{
  "num_hidden_layers": 24,
  "hidden_size": 256,
  "num_attention_heads": 4,
  "num_key_value_heads": 4,
  "head_dim": 64,
  "intermediate_size": 1280,
  "vocab_size": 512,
  "hidden_act": "tanh_gelu",
  "norm": "layernorm",
  "norm_place": "pre",
  "norm_eps": 1e-05,
  "positions": "learned",
  "qk_norm": false,
  "attn_scale": 0.125,
  "bias": "all",
  "tie_word_embeddings": true,
  "parallel_block": false,
  "init": "normal",
  "init_std_qkv": 0.0312,
  "init_std_o": 0.0045,
  "init_std_up": 0.0312,
  "init_std_down": 0.0045,
  "optimizer": "adamw",
  "learning_rate": 0.00146,
  "lr_mult_qkv": 0.4,
  "beta1": 0.9,
  "beta2": 0.98,
  "lr_head": 0.00828,
  "max_grad_norm": 1.0,
  "warmup_steps": 587,
  "schedule": "wsd",
  "decay_fraction": 0.483,
  "decay_shape": "sqrt",
  "final_lr_fraction": 0.0,
  "batch_tokens": [65536, 131072, 196608],
  "max_seq_len": 2048,
  "doc_mask": true,
  "train_tokens": 808700000,
  "max_steps": 6512,
  "dataset": "wikipedia_en"
}
Each number is 128 + 24 x the weight over its row's rms, rounded and kept within 0 to 255. Layers, rows and columns count from 0. Numbers have three digits each. The size before them is the row's rms in percent of the matrix's.

# layer 13 MLP up, 1280x256, rms 0.108, rows 1063-1171, columns 128-255
099:118102150153114101108095103129127132111132137116127123125155122129123152172107114129137185107112115115121141136137166091107169125156100108164115198142119147116146121140133135131171152153143164094167140147125152154161103104126158150133104134139119149120133133143126146134124125156104140168123149118160161152140132110119103095124191115122135099132128104095139127167085159127165098096107
108:166144130143150115148114136124161116123140126124125110120122100126097150164104161114176108099151181150146147108118128138107124096147099139085074093055131151128155127147118141144102146143149130145092089124104164082141175111097130126142151202133133144142147152137109113128100129178125137115111126107131124172135146095147119100129141098117140119144096137150180153121099096149156109130131
105:121126165104099136154105093133151102140119187118131156138149116119082151126180164115137140130113137158142140113136174122135130116122106133124117120101130117167107120109073120128097168073106090123120144121153163137139162158113148136119111128134154113138133121107117111131091101142128119112131109103129180089142157160155132083134108123094155081142145113115130147158082106132151160115149
095:166116135159106107154150124138148127134187119102170107180150095169140101119081136141172126108126157115160144108104064087131086144110105098140116098082157158111147132152101109136103116165126149139116111113133113111116118160171149155138120128131113161136124126153130133121117101139052130146158158132143101134143116100108077137122153088156177092108135142117137116176114160140113111105133
090:115094139133100095110127130164158147099099130118124144112140154150137078101108155109149112083129117129131104099103108087083104114096163100152113124123068096111145138121133158108109124171126125127139160144109091172116127128138168098170090184147107132111141166161111089148149152144103139141152106156141177140137131157125128119153136142115146141110119139128107157143080116109127102078107
115:129106150129115099149097178175123115151111106115178121159166119144098163109104115124154104136102127116085122155101143150083139148108136162086120087089131127118134099123152141166145161095115127156118128097162113134113116151127137116127139100100109156110145147156103084149127114156125125092079137123158115143083141168103079115121152148142165115114131123133109129184115134120130128137084
099:136172117135128143165122104127115127087124143121125095120122098111130157182130152109174161130120102151105109075182128135088135155131145131134137136098109144102147110117137104147151138072145117164172138099144171163105074139124132132118150134149126170134130099141105116116124159092101123074118143131091138124111137130116112112136118121102139122187135144139115142141141159162191146137141
092:112096166140105137163153152119175120142147105102181082124108099147113131093175144126179138090090123158099136149160148139114141126115122132089082131142136086134139157160171145142108106123164117143143109168132171138138115124123156149153102113125124163128126161147121107133071161115132151121135169119146147120137110124137097097129156112118074146166099129117128115101133110121172159117133
102:128145161162151078121093104129132144111160177139107091125132068159111130150163155087128165135137122139086135069150136154091137126134093105133155106124097147130188149153117143117153124151141110141125097133131149132126124143143137152140093159130100182106122124142123129136153130137124147113098140132106124115079129094123107094070154152149125100155125144118150125154113132145147164121122
101:117150141131126103144091149154132083135118148126129135150158119126103124128118138094152119110116112109123107137177143115115167115120139114129110100098130136085124145117125126128128170080155076164147138185140187174179144143107126134151160130184109172139163118160105134128127186128129134114132158149113149164146137133131104117159123142122128113148152126133096171138123135090154145135118
094:123139144134106103072120116117147084117156137106103083126130099145133103087135125133146084078104132137135127130136182105147140106180102168152120094134073137143151104120116136124114148129128160079113107118144144122134145142183137123196093142135081122161121171119122170098080096103142111109143136125111155157115073128116061120148134133123154145114107150100118136174102119109123134126091
100:131136153130088104170132149147128080117110109102147109143142111142082135108164140126129153131104123156134086140115151101101138143054148134114149125158128132126161135118107156119116169098133141140123117149118181138148111143145125146166118122150089137127138129117107142130167164137090135122105162135111125148119110140137148114131168114141152135112156151093127152186098104130140165129117
108:114120142125130114160097092152144118092144108113131121152141124113081146135168148081131117135148095126134113151118122122107132111095102122121079154176150116129107117112110144150170139153127141125136094186143166120144119175120167137137100112133165161103175093121100113140098138129157102084127134102158122129183135166128111094137134144135121140158165163108135191135106142116165102130100
103:101159149181111124117119110142147112144169156112077150120147122117112175135095193127158120117138115168092156111150118135145190122117098160102107107119106109124142099125117121119128140127106134105186144127170135199134160155137156137135124075098122112155151165099121109149096110154108069104177156108108125138110131124114135135149110125141101122174097129134124173130110128141124101123117
074:111109142156113066096117133147128111109172163103104130125157151139086118127124141107145131095117107170085119122097162159122111129109117145089112131120136145110119105104129114170099148123124173098160127176148143130135118157105134104160145168135099148126126149151128114146114131137107123131113153087160095135126143135114101106114118134096183155153094121096138151160147127133168135128134
099:142104161169087170107110118125183123134120112158130084154134149139101100116173154105153094125083115143101111113093110133127123133105121153128151126124148163137123200117088141142137121190130154123174144124178134160113141097148136145123102104113114166101149130173118094159119151154134151168140174152109071142109108154143140115152135152074137108107141102100104134120104152126116123114113
104:148113123148100133158121114141110106139148171140103067124140074164130128111138194075145119116115147142102133136099140130150143131097154128111108113139146139127161156124149126128123131100119141152137104145079161166113106171176138142159157121116097137182127169173107145160136123118131130100128158097099097147147128103153110095132131136116176113146116191129073193130139132128130102132106
105:097087157120111132144139105112137115137128146085183105137123126145132159107132154144155125082114123163090153162168098141106148038135124123085124114114094118129118125114128143130108152121132084186180170136128115129139151198129172142157133127166132143118107129117118141173100116145119093140099135095134163129171108113151126098146105167109140127146079152123114144083062125097140132148116
095:124122124129137137101107134139147114096139125116108162170122173133126139097144106122123114098141088148126146102145167096105138099173117115114129137108145139145108174136147168172151164151154136167159145145119095109140090159171138143133154180167144144113176137115115116125119147163094128138102121152140129118133134116123131113094184140133153133127152141071147149137120116087173088129124
115:104115171119117140141148141169184100156113163123132128143190133147106156127140141129164096144099140166103151058127155158128117144088095117139139134099129111115124131110114135125127168139119124115130161143104159141175157165116162148114138093161115124114130171148106123179105129139117128131129113105127178118117137118118133109097129151106147115141120128063084124133073132104141123146119
097:166134147105141154143092101112116092125164125131149146182142141119122120142126182126149132137110133156120165173083156102111114109115144125135153134138110079134142151128114110135128152121123128080111163088148131186162147127134131133099124149106125096137136110088118150184100133114145162134102183120129142144143130121158110109111135140072164120162143121088115154147125066127120098114136
088:155149162099090106149127155147166130145121140106136088104126118151119104116124164162142149131129185145126170095135122122100106095092129127090138144098124083170142143147107140180153142097114103106113150166107110147133081156118169171147085157164081136128145133112128100172163107153122123119125148145123122145129107131154118149126124110139182157088118114131137140137085088130148142094123
101:111125154171053110185132168110132134156118120151139147148124088184141117119064150128158117094125114152110178138122101114114136109136145123121131130118124105141165091119162180145128124125140145115133121138126159097114096086091129146174127072111113135161162104166108129143137111114126092128143107134114126143129133111137076108155100132113112172184082164097082144134101120156119145168133
092:113113120155122118154114157119149126093162107137109159068124119095126179119185162089168155130130091113092138095135166057129113138109174109106124160129147101112156134123101143093150153133115142148147139120149149098124123128119145155179064099174127110105189120084106130123142115154123105143149145098105069161131111137118095128181161109128127144148147108088146147117094159137099147122151
113:105121158134167101130101121129148123083152143122128123130172115101140126185152141112129106148118118123144151109098140121142145163159111127103139082139097111137137130123070135146122136105159118101161171162130116143146151143147143109145124119122133195158144127143114116144090148134115122082147139144080090140121133090140143117117147132117100119131178186112104143146113104130091138094138
095:146101099156133126139107137168177106110134139128094131146148105094088186160151114135145154150121103132112107166122141090172153117103143113138127129167114091137120132119094155135144157123131176130098148147139111148119168133104113134160121111149123125166163116124105150112098149111084109125159112122142157141155084122182149124173133147102116106144108136135115143127142129138142124099130
097:129165139112130147101105126123133107097137165111152111121129119145134075072172138112142123098119127139108153097122165097117109142115103146148122113123171135092142167110136141176131127138149125145144124142179147168163125136118113133149137160126114140128149144123114068107125129140142125141124110118146162146115132119145112106138152162079127098163211130065096131095128140151112091134162
101:189094104139146116127125125108142097067117132141120128147126125109140141151153103110160138107134144097157146118119193131115095120181115124140126074083137173141146160145155129161120177116138141121148164166097136151132124087140140135126134160146151145147166088128120132110194097113122120115131133088143148182133106114140110114123095117124157140114133146125097138165109147079137116137125
090:091132144104152137121125167154148099119124138121110120102182119136162112094121168115168132095143122149105124154155107143120135109118102108156121142115194156150178130101123123087199127113097116146153162124166116128121089111132156112140147128144103144149121150137114150145139074131154084074141117173151107129124186119164141105089149112114115147148165137085111167147121108134143134128116
107:105151121138091105105128124110154094138124150143126108102148109143074112147107151092162155136162116104091111133145106118106100124123132126126165105124159103145138098124112176161142147089155139114136124087123131141146148118118113158156128110116130165123147119137101079158118150123059119117175178117128142110164119142132142134115129129106122159120143124120109123189117151186123160106080
099:106129106158084137157153129132177066079129155105128131144153103190130119109109157127149103123118148146141141071126154119145137111087093140140106113097167113126121134135143103137126165097152193146158138159146129105142119143131125116155151172123122148138101156106118049140143106136105108154148113131137124120142103140106106097105138134131127136123122150123133121135116098130109125116167
102:100124140107106104127091136099153121138138155108162113152142145122093140135135144097158104109147140139108152099094139111146121101119158140148140113127122140142099114145137165149128171116122143126145157141133155206150130133148156106138157107124137142216126120143109165092129108125120116098123104143107151134114136111128120119116124100136138130157119134081088133180108107085146132119106
102:150156161118133129125147142158143097101182147110171119161142143116122100149101098158140165092118140150120158091101148110119146122137106122119098130105115110125142141151105115163180077161153135138130136120150132146136127150134133162150104129136126145112109118147114131103122129166105152146118107145135133118121120093113143129115172112104137151145094102074154105176075094079155053103086
097:094091129143069098141120134124124135124114182144138124121134142132135130138117114144171153133087151112152144120132090049113097127124164132109120119121160131135127126117120113132155132147142129133146146127124144162134126104118121121136111118177097094164131155151098126085130139124115138124106111094137116145107093128128143137086122123132129148184138119136133162152093108088105111104085
102:072099121183119145119090157145112118103142103100193112167178106157096115136162112151158157130151166157146117122137159147091127106102099124119107136120094123128129143123126115145128136175156125110167119160126188134165160098125113133140156150117109138108148125131112119124103131156132120120095152074112143130110128165145121122119144166138101125166148132114129124105100138155166114112123
106:108116177125067135145122119099151112140144126164151072191110106185120125132152176065165161111080109128114132108140087110123143108109105137125092134122119125139166145178096144151165133168114144115140150126141129145126108146168086152155119109134078156134124196117123139136072123119111117088114147159102141121128129138120125123142156146134130116112099132128111159126128129102098134115105
112:127105145168150131121117157123160113091131118117113135126157121116103174131119132143166124081108144166138156133125187139128098128122082168097114100096115114111158099088141118165149139126110095134151121166126120119136139114144149117176127126140149178154102127101115091110101111197114140076120117085132143148122130108132122097110116136120148136154080158139129156115088121147181096152124
111:140127126199145148141141109112162086116154131125117116133145144113096162132109102127200118106139100157133163118150156114128080120125112149121151181113087142167153138147097140134135147158143117140148112128123122144139125132115109162131086171126150167146194103126110084103072131133107116107179113104144151149153118109140110111149124124056168130114110151114121137139143138147143115121130
106:115105123177134142117085133144135129162145130138101098126178128122146184179106167100146130115175161139127139086125108163054097144103100177119122135100097112100125128133122127168111115162132116119120131126135096112139141145086101182111114108133133166122160134090105117188142102148118127145128128126084148144126155115164130113134152155088114117127095104117152115146137095155140130099096
095:151138126138064101146104141112106062146128112140112131098109112137127120117111103137130097063101128107116152121123123109118149130114147132125111135150173146153112116086118153131127189105124161171138134158117146097150139158117076149149115150121112128136172122145109139153109169115091122158161125121120129152089135147180140106131098126134106149153164132134131150174156141098158158148144
096:137147140147128113133108153122141124114141127145178128146170171117129148126129134161154117138103121140133134109116138096108104145130125118084123146114121102123163175135100127163141118101155114168170168110126140126121061193125102121111162124138069153140157102121122110160080093117122140090170181133134121144184117122185088120121092132094148143150106120128092164168127144152123164114114
102:123094166140120161156144122118162081149174131106160135144143095136134101124146122096167133111113122169126122158138165055135144106105140105104143160094105128120133134121136149124128144133133139151131126169115119151176091117133153118144065134163153162123134093133115153136100147150099160155108113105116124144141121141123091111137131188138123123139079129126144099117126109128161139110106
095:119138133167112145119117109104179123053113116126115088124115108138117131112149144105137157164164144120100138077121148140120121127146161198122088148132138096154134120148128113124140143142123147133146121092123144127142148122133135163165120160105125134170126130187107128119094143187121150125141120141105087148112102125112089116133127121161122153156148147110123116122127138165121121108162
097:168128175121138130139142148167117143112137143127137163091146135154117122111125122090160146086148133140053129103149105156132135122103142162105081123104093141152130159177129150120164132147121116126129172098148139098136128116150144172132129110121126124158144139158117097138148107126116097114090159114098097146102139157110140131090114135135130120133162104160157130120139123112126055146116
096:154118157154084123107100118109117120134155100120125162111074146140139160151155123130145119086123122130138109101160151120129104182130107126115081100071146122184150135140119148143115125119131133122145125118126150128158138128157122119161107167126136158134125168151114105122106138101124078090132112134092098132109145138098126122141127175106095144123111137117169123127118095082101174110104
092:195138115089115118141120150139168100131155123142093134130120115158129128149133143155130101109102102200143150136108157112155089108138119159114128109126120092156116154089114136172138149115136159115122148138116157146142141119153126140119107162131096125120144143125101159111111119120125122120122123090141104172096094169138138120143193136076155139115131171120121161165081116110122146087153
100:124122130105126089157093122171138084117127174079112152100126128106173157122133133116135134106122152157142135103120145118170103124141128146119137096099150074107160107116165107167161121075095155122133138113112155192122168164182112115091158110139126126134130162124102117138122110090110111148132130090093121119130113107157106109121128095132172154166151167155150160132125087121133126136133
104:165090136139119105076114156104151130155162141146141122120182115114114121146146088143140135151159135151131148116104095109120099126076081147141143132098123102140180146135077148160137144102141114162117124166153138093141159190140084124139155135150164120127158116108122125124156129171095052135119132103141118145127116090135108106141165117083157182132149107133139097140119137113128098152127
101:100117136160092092140079156154139129116131111170138112096141133114103146103108122136146153124127126138136141121130111139076096077115144141115097073118121151163117157108140120155113148118109130103135100149099164132066090161128128158082101147101176152155124128124106163123147108123081096149115166120072114108141131081165111126135109096110154122164096177115162163117147144107163123144099
100:166141099139096115143162150143140127116110104161144145161156100140073156151151135124109146097109146139131125072147157100112162115127122143094144183158153162149131159132044119121120113169133105137166121151162111139157150121146098135149093172133116137154149122143111136110152137116109085139100100161091132137110103126151095129091134118089160116151155153108099183145129119170114128134105
102:145114137097126110148143087117154104106126137160155094153143133126172099157137126102129078117097126119125144124122146156114156080117058106123112135085087152134145169123113118148123121131128120100130127188166163181184142113118100124122184149171119137129160119120109136133110156125133136137138158131152125126135134165153113089131119143132146120112154131113120147125104096075137120147156
084:129112096145112155156162094145126124101148165116152096144129121118081129134154144136171142118099099129142138129125144127058096113133126144139143111116153129163110173128132165125126106164141089176142130154104144127157134167138121104125142173130142121122153107189108115119159126132107142153154133092136116111141109122153132127150158159102157097140160111109141134117098121176133117109168
109:110117137113163103120099131148152140147124117153147114159190126143127132124141125157153118131123140167140126114155122114087128130150093138126124155116130101149142150149155141138118128126131107161144136119108155132151108187154123125118132144131121179095146105183113065131099107145110106133080133137170111133188098159146079100111123156115164126161138116078160149120129093098134119096114
111:109110119159132085133119142161105118109164105133112092138118090140142115127112159123194137124129160126119122088133106126139140147132133148145088169106165105107180099150099086133121165154127149111137132181133138179170152166138136146167144083155101136136129127131092109107146131159108144136109136085153116116091126088129107118088109141141116115116152112123104156140100134131107123110086
100:143132132167143092131139100144182127129152110117167129067116097124120127141114170096172168119138192137078150095156121138088143132144099151118089138098102119112179138108088166155113128133124127096128138124120138113105144141113118145185094154105099139119148160140112082124134122133125107118144109144145117126116095099115132096158128122142161110141157132157136130116125108099152125109097
095:119109156103110132181095068130166096130116147125120128142142134172101112120171131134174105115121106148124110139133137132133146122102097164133113154097126173172123136107114118152170114108112133137157174137104122104130147121102140185129125118115181146148173101126115134120103135154141093122095126149106117130117156128139140103180140087158161145123100116135130178129142135088148145136125
094:140150115232116117146126132141139090096164117119109107101104096155126108177101143125153115147121124119125184123103167128090145141123123125121137091129091105141111140142135108155130160094114135107122144110137132162157147116132117133150119128157104130118140127159117146115113123142109143114126164138103131133102128070163127106153087127098157162149129149145179166134125124150093125113149
099:179077127101116141140123154172120102090144175118119116142135106116128098120117149127157188141111133116145158102143117108133126094106127134147122112138142076142126144132123161118149117136124149091138172127178142133124112156142135132136132110169107132174117130103119104099126154093104152114135121115145128135147124136152150120072139108131181083165096136143088112165104105097130077096131
099:148145135158140121145140112136118111154118145104131114125128141143119124129138120112152141111100098166123136128140147107163092128114098192086111089133112074152144146111124158117133133101143161121189086094135131192147130103191120135145103148117124130127139159132129125100128116105103132103114139130087125147135112133120115123131079150119148151150117115144142124171142121148135127105128
100:087170136125111119137089125142169132110158102107128136104130097108121129197144121117162140147149137128119106119101141133082111106102106157123147117110102123178147129095118127111127152120138132100120116136135120131153115128177119155157103125143130148131143141114119122122079134133127109095159188122170188133110054119161135138120117086094119129114130107104137142184125154123106122094091
091:153120107114106098113114120125067108130106193088151096148129129131100088125138135125141127120111103163132144125139142135150134076120114120142127161115155125112165140120132079133136166160138102115155176123134164143155122110147118136158132125132087104144118140116108144146162091101095097076117136118143142126142111112150137133091135102123171149134149107129126139154134138112142104116129
103:167114109140156093163110127129164133070129188121130078125130112164156124114093112141140112112132133147124150106137171123101115134113130141115129150140137146154179183178161118147150128103161128123172100113148134128154139149143125138124107098161138168165114126161117128108094096157089110107112145115147142144124110101110118119114130084140124153101144114120137120137083091123115139157137
099:138141132114147136090116078165138108100155145135137144104166144129100130115164155090128178141111158120136144140111123141106133130144110144121130161145166126141133130123131092165173160158174128099141094135152133132128099230122150140111135151125146155130106127132113129148135136069111082061169152125149092153157090133144110124091155118108154134132140105112099163151117156088132142102112
102:154125146154143127116145133130113136092142147128132126152117151133129139145093141091152133138175125128101182098093133092149105125129133151119132094090114146163129168111106114129133197143131148123148130124123111139139175139113096137144114151158076148146155151123117117107119101151114128136162140057121112134134131092137114112139134140079104121144126096145132154144127156121138131055155
103:140133126170162106118123117145140129080153182115105123123137136122147125103135130109129093125121108132107166122155113119118131143126087149122087115089174113149194151139137131144172134136108105149120128140112151155156076120138076149137147122144095165142155153174105113181140083116091142118150191145128105141091158188118116105065105107106111145111151159155129126123124097146123149118125
097:131145146157118145186112118120157131109124138144128127136108139126122127111147125127176138137097108137114109126127126111159134117145130118059106113110154111114132150170107132145171172095112133137146093188128138122141095120156124120201154106152110134161159126140117105125131141144096132128142161149135150136130120111116135094124128162123112107164157150137109149147119117139075102177110
096:128072109136125108130127097111111134142136155151086102151161131108096131130128088124129080162118145133135134088125166098102162128143121135132147159124138144147111108181121179139147131114206155127134170127155149164173118185109113124157148085161125141086148109123114127119136138120094111168139156138142115121175056150135110111107177097127125094112115116130128151127151104126125102097129
084:081109138156165088106127146131091137111128128112140124119116140143152164150128097074120124106135154109120120111131109122130164093105134099110100146093117113113147086156139099130155084136105108110119168133152138143126098174113075119130109177168059177117112097162108114134115121154133157101152113137133171091138157166088117093125117159137187110108133157164146149133117141147126117100132
105:111128126126115091102126140142140093162144147156137121120114133132095146128110122125124107087088127118090177142107164115123086130113123124104132150143173132157128113170087102165165145139177125161116129140139114123123178144130097171134112099126138137094115128154114153155135155130115128127140124108141119155121104107140123137097123127129144143131119164177112119130115107134121099145121
081:094128141134122117148085152135119140112149113157099116135159121121138086153170152145152092103144105123082121142134132152127139137130107112127125147103138128153101089129196077111178085144097117124133134125142151125157113143169131170144141103147098135082125115120090132090109119153129123084079107105134128158119134142123128120100104108127124123109149136113091145129154092157206108121109
109:131150119141118151165134127092158156139143117075111092181111120127107167134130132096129117125155157138144093124133132120130107100139147103130084103129144112098140153152087100152117165120146133119163117169137134123182164118145115152140124109196107113129161151119114128123117071158150148108116167122099140141140127110117121097130138135146161125132110140126104114137102107136125174123140
097:138093125143100111154107130130120121147156159117136086115133070183099161095128146125139138161120132136164169132141120105156109141079089144070092073090085091139158178079112137114125167105120152172116104151129128145142149133129104158147079123140139150175138136136140143114157131100123091111155162146108131170161075128116091100134122094140145129136159161141133120138102148110105072096124
095:143116149140150097081115141137145108132126191106174128154113138111153120145135099085122122148123169130116166060130129111162152150118130119112123137126127173113113182150109164153151114130140157137128130145190122153143141135146154132098100114160132125126104135139111163159147112155104136109130140154130129112096134131161133101087185129117103114156116146137191135156113101137122124119109
097:122139131115089112131106107119199136143112129165097096145087116150099071123127169153142171135076117139049120101145122133117073145103161132145133141130114114126149129144135150099200092120161125115138111119160146138152130085123094139152140133121110155151114132131118146143115119176100133108177108117144121159144082181122109101121091132107140143148131141121104082133118145134134142143095
097:121117116140176125154111123149123133116160111130068124124146116112107116145125138171139157138109130149132155123142146114121071167134081156122143111143133056162106128122107132162137097133162133088119099131166142119173175133101105120121142104132128145113142104139123106146103149139115078099157147098104123107151120117121074105137114124123105135110154120111093108132132099092171110129124
108:177127135126115113158105158118126125137161132109118111099164145137133165152145134094149162146137171123123155113118179108074134143138075148139116153125136143134173142166175131142128126115151129099123107135134134132135126133155101154133116103151094136159140145120123136144111144108078132097145177141097104149135122084081094099091147143101137131154156145088109134149108107120117080145033
107:142126163138137122127146098155148040118145154125153106150169073122111167157140130140131116148133129165125146112126133149130123125125115126089135134109126126118132105152054134132131112076153178112128102168134135142128125118190107154151132136102130139152105128114121116137108154111122123078134163133085112124167063123132103127116125146110115110137121179128110156130106103089128079099125
102:140150108142150069119131137140139126121093159123120140112103122094137136185147128094117138129140152123114136140151114135127100099131115145131111110115130126111182118126143146156145151143156116109136144129114173127145135146141133147152114149157126118114127043132102090108149161146125119086152131158174119107147139076159144083123115116116126192127118076116157110139124102112190147170131
079:151134153119129093114109126148159141166140121119121103152161126143130088168133137100113133139142132144147127082114164130123151137128095175127138095118151140122154153131139090156178131132116153109156115101140131162130126146148109119116117136117148138160099116121135118131130130113111178126141118135089114112121160100143119132080128117112126107127098125111132121148093139126108107130105
102:101089135137103155118159114132118129072142150125147130150120113155140121113170146167120140110139172111127135110082108101130085152123111178135099119101107131158162143137124142130158097179140113134177096146101161125114137167124143164154134192158143149145102103120114114093111082154147134100121129122134100138108119144094099088137159139134119147104122111120106111177116123144149116093091
095:150147146112139145130169071141160059155178081122129122158112126121136096130117138088139187075101140137118144135148123161131123112097134144130133160102121112098107193130152146116148111134137105182156143121140133113122140165109136095113131135131111135096140125112108104101073151121124101143113170150108153155192108126156074112176138139097134091142134126118139127102154083124167108122102
096:144106168138111178122107146124142118125108135143132082178136105160140115133114161137174125178098156126088137143122141080135141128086140110107119119131111113125130119099146121140144122113116151120128172137116162164149118166176162150111090136130113110137177137136102114170107143138131117079104143132091173128143137134130081139138118151070182112154117135102114162138143114092099105107159
091:102118141103099126155148105118133136119172125111120146147134130152121146141160124124098151145116101127085149138186144133127118123167083138121126139086159140099146099132094140119122135147096132133178110157166114088154115159151143120141115112152119169133157115114126140118097142129135051100133115135150151135140082120134125121148139160124150101113132169048130167154086144111146119152107
100:118123126155117137126109139133157072121148135116162114134098116121088135142132134150143142142087139175127125136115134068111110121101098104111165117128159105125104132152131152110142093121113152135116118175115131139125115117159089107179126101157099155077151094140118104140137093161112132150161144120139091175177069119124102136107113189149135116161126143135139114141148100128123122090115
102:147137155134115109130149141163151088100181130106120130118145120130126151153094111153189133108110145146114160094163104092093119114125147155091098143126122140122168152141102105083131116179099173112140135165123104122093178082157089147114145171118132145137120156127114112110138110114124117134128109068116154109135115132142108141126090122114180138126149140175091097103147136139140107111133
095:128138122114117123107108117125153125139128178123125093119164121145093109148153162131136125148130123108094128084148135075114136124090104112130090139159146114107134131156130094177123128156129116146131152123132102170153088141103128137130152176128141149100148143078107121194088110113141133148102113076146146142167137162156119105143159147082152130115152104122130131139085112089145134115096
097:147108124118150156096126148147133143131133143121175096183117086086073134160142143120143132113106147145103096116130119166148124076126113156067129132097129145170145134093091178116132136101136118125107136109118110118139122131122115163140143153141133149145135142183122112116134110098133114112112123106122098115150100169148145102070168130104148134095138166173167140149138120128148116097101
092:139137131161134128156126148126099091133176154082130121143106119130126161166133155130141116146145148128128114067112166113133117100096066129127135095131101097147133116121145147156163169099125143133168156126133116162140145148170126122125109153183107140093178137131120110153125117135091139140093150122095149116127112050118121119112106152125124117151089119127155108123104111106123147124114
095:129098139136126112128099161146140137100090167097154118143174124105100151103138106107152139124104135103108160138076128072117113108145100143120140116099155116153128099139151139141145113143104117110123117140145128156163163127162088124153134097154160159153131143119111206150084097141108139136148158113143162168144146136132103122104116134072129140139134165126148126190123101139119150126087
098:153109144152116111091090098100090138128127087097135092118139122122093120121076151125123120110110149146137180113098116100106115144184126170144116080102080125148128133100139183124134102159128165074146097114144175139153196147148119134172138123116098120132134136117114122150083108180120116126141158113119097170151124154156118104150134156157151125148099114106145138180121118186119095096121
096:106121135121137081141106148146069132138142139099157077151149089132123124188148174154130131134150125128134093070142119133112140144109143125109090163134097114114153117147155127137143146126101142137141166127162110179148118111136114104128175137141122120159118130122104071134103158071121154112128090122105131150137125113128141076130143166130174104147127127175110115141122081121139088092119
104:135117159126125130090102122119129134125145151118159132141152151130107146111167119111140086176116145142123135119133156101148157143151131141126096144093145138160127138152115176145148152119102148086153144139110164149113156134181143128143085152161156136146130114131133108144123102136093133141147155132114102152129129128152115124131093176130154112159096165124143132170093138165124080125115
111:123100138136116133138115106144133105137141132097147108171152114154133107141139101085160139101106132115126115117132110115119173108118114138123096179150139113133154195119145130125145107122145115149162116142149125129146129149115165128157131128107123157100136148121096151126096130143107120158125143142165195136142129119154119109157166168135130114163137114100146110135131104071142143137113
094:112142164123160089127096156159141137082144156112104112193148132097080120143132138107144123127122101103109161123090132097134125162106141125106125126138158166126117100142126114120186120169121162117137149099173152118139154101125121092190088121137117144151163092120112138126136141151134138112132126124149159187100124163103098109109118123158099123160118133166137150196128156118096101152133
104:141128174140123171098122119126117136128130163162148121104143080122136124153131125114153140151106144137088157105123137159125122076103106147122143132091111116159127135132144126139110139138080165077181116169120146130113133100164133134104090145147151140174150145115108109098110132122112114155121139129136107126124089075157109122136120116089126142131118086135128157072099137117132056131139
098:118140135132153094114099112120123093134180105158172089140130087147146097121152135123139171157109124136155113096102128125109086098133109147108151184130106174142130126115095132121155112161147110129121178153110125120116156157146094156135127148121113135112142101112125067136129128126117096116125144120155132143186138133123107117148131164101150165150111134097117107108115105152150130117151
094:150113140141133152149098140124181102140119136122117105130145091115132182138166175128164117153108128117093144134099146128137122167122114156106151093138087112139139121106080126122170149141138157118151109120172125163149141153108132136135115135172071113125156138152136154146106100088114115128145122108072118170172097117122102124135121105116129133132140105102142131144072124103109089146062
106:167112151160117120123102148136123111150142151115100116124150097156131098161077139157129107087138127159155186103158127133114095133153124123114129083117135091125143141153091106160137114105118156094131112148118162144096104129093111146152137116122149159100122141132111130148126100137098108111175177141121127172158122120135101117080120127115131077113138179099143090134099145153144153127082
115:144106148126117117140096102173165141118122151134132132125132086150095123153082178102133134087156124181118162128164130093133098120118134133130151125088137127131141162122117111104130151115117133114132088126152132086111108145147161154140103145117151135121138111094101087127067130149116134125125114090144118149091127162156107126151107144102125179145142120151129144144109127119117139050107
097:123137133120102147108140109141089078135115151160173101184151120144108082130165196114139139121072149145131151128114134129062120150113120119098099124105113125135129116136064122134130115132118112115135096093169146154102142128120132098123148146182131172166148166134111119081118114117120115129146148109137103125119097139086132135131131193108105138149136211146185136075131117146159090110121
107:139131142142138155141072109119112088145181143085179137102133114139116126119143119129169149142091115155132134110129139121113103126084094115135137114078172145135189132109118142140120172101101136146175151137132157112154143169129126142132086106162125148160134162169115117114147102095137111093174105117146135167135095094127110114140146168094136127157125145133125120129101122117148146119086
102:120085144137128158131103140104118091133156113087132122127140087133142095121140106116176131091122182154072117128124145172117124091115126173116167141094113119132139109098173117123139134093124141109157138144157134151145153126127136152160112144133163167176111108133138103128139159144110138082127150129134151102134093116146103139102121124125118124127136126071120134143098130121135157132095
087:111140117139055112123139114132163128124138145091126162148110140089099089125130127123127114138125144126153102091115159138136118123163114168092172118148112108100085130136131125149116122139120136174158136120100126117063138117124147137159125102127130141119119133129131123122117163183113157118158155137144093154114075075143136108106132175118177161118169158175157150128139104089139158123144
095:133094140120090135152105119122156102161145127130131111116129090169112166114186143120162139096091084165144170079154141129118098154097122182124138127096168120108122129161157128127125145137100155165173114180123127081127150124145162136120099168123130142143159168163099137132086131178068130113162097093129114138112092127126078131155111131130093122122134105091148150115119123117109157104166
093:126134122099127060187092139111163097144143111170120099106153125099076164142142145107148143134104144140097148144128181086122148117117139127129129143160100100136151150099139135112128156116150144132133126132089144120144126139157104102147086136125130121142167098115116095146157112146122110101138132133158133151139098177126121120088126103115163120158170105127127133162160131108088184107144
102:125077140112118152135097080156195140098146139109111140155157118142149121136129129123146129111104146146127126101155112139115128126134108102135124196088120179143108152167058101150126135143161149145139087153185117114170100110101124158132084120148135125120127144135106110131117115132130144112106124115137100124086117152138136110157129125096110147108095114124149155116143134134174128084102
101:127121115144123133182143140140099103140146161113138108156178105154106142146132119130126100145152115145142158095127147123106086160094117183142110128106125118122108140115142160160113097146101134135122123131148140117147125167142107170155155076107091141112162114157124116106100106125097143119128185125112134101139154159091113105100144156141117160092173149118143120163098119106083122115091
088:131083128130130108102145133118123149099117118176119102134160124166118093117109132117145151172115150111149116113093148121149138144175142125116076121119110106121117128160063115127141131148126172116107145153144135119132132117083156137112157123131096199172131098178125095159112120092137117107138135129097148160117112138148099116122157165096127097116109170092139113155090116141157133095114
109:095120144125148158115145126153140110150130136136109106148129108128096096155161119081131178154120137139150108138137172083138152138082085123135144173090116121162119158130136141165134136129127113130124101126124142195131091128101126145131093126152152139124130109118103108135146145147089097126155165147146121122147109125142101110070171128051123154121135144157111165128131113148106160101097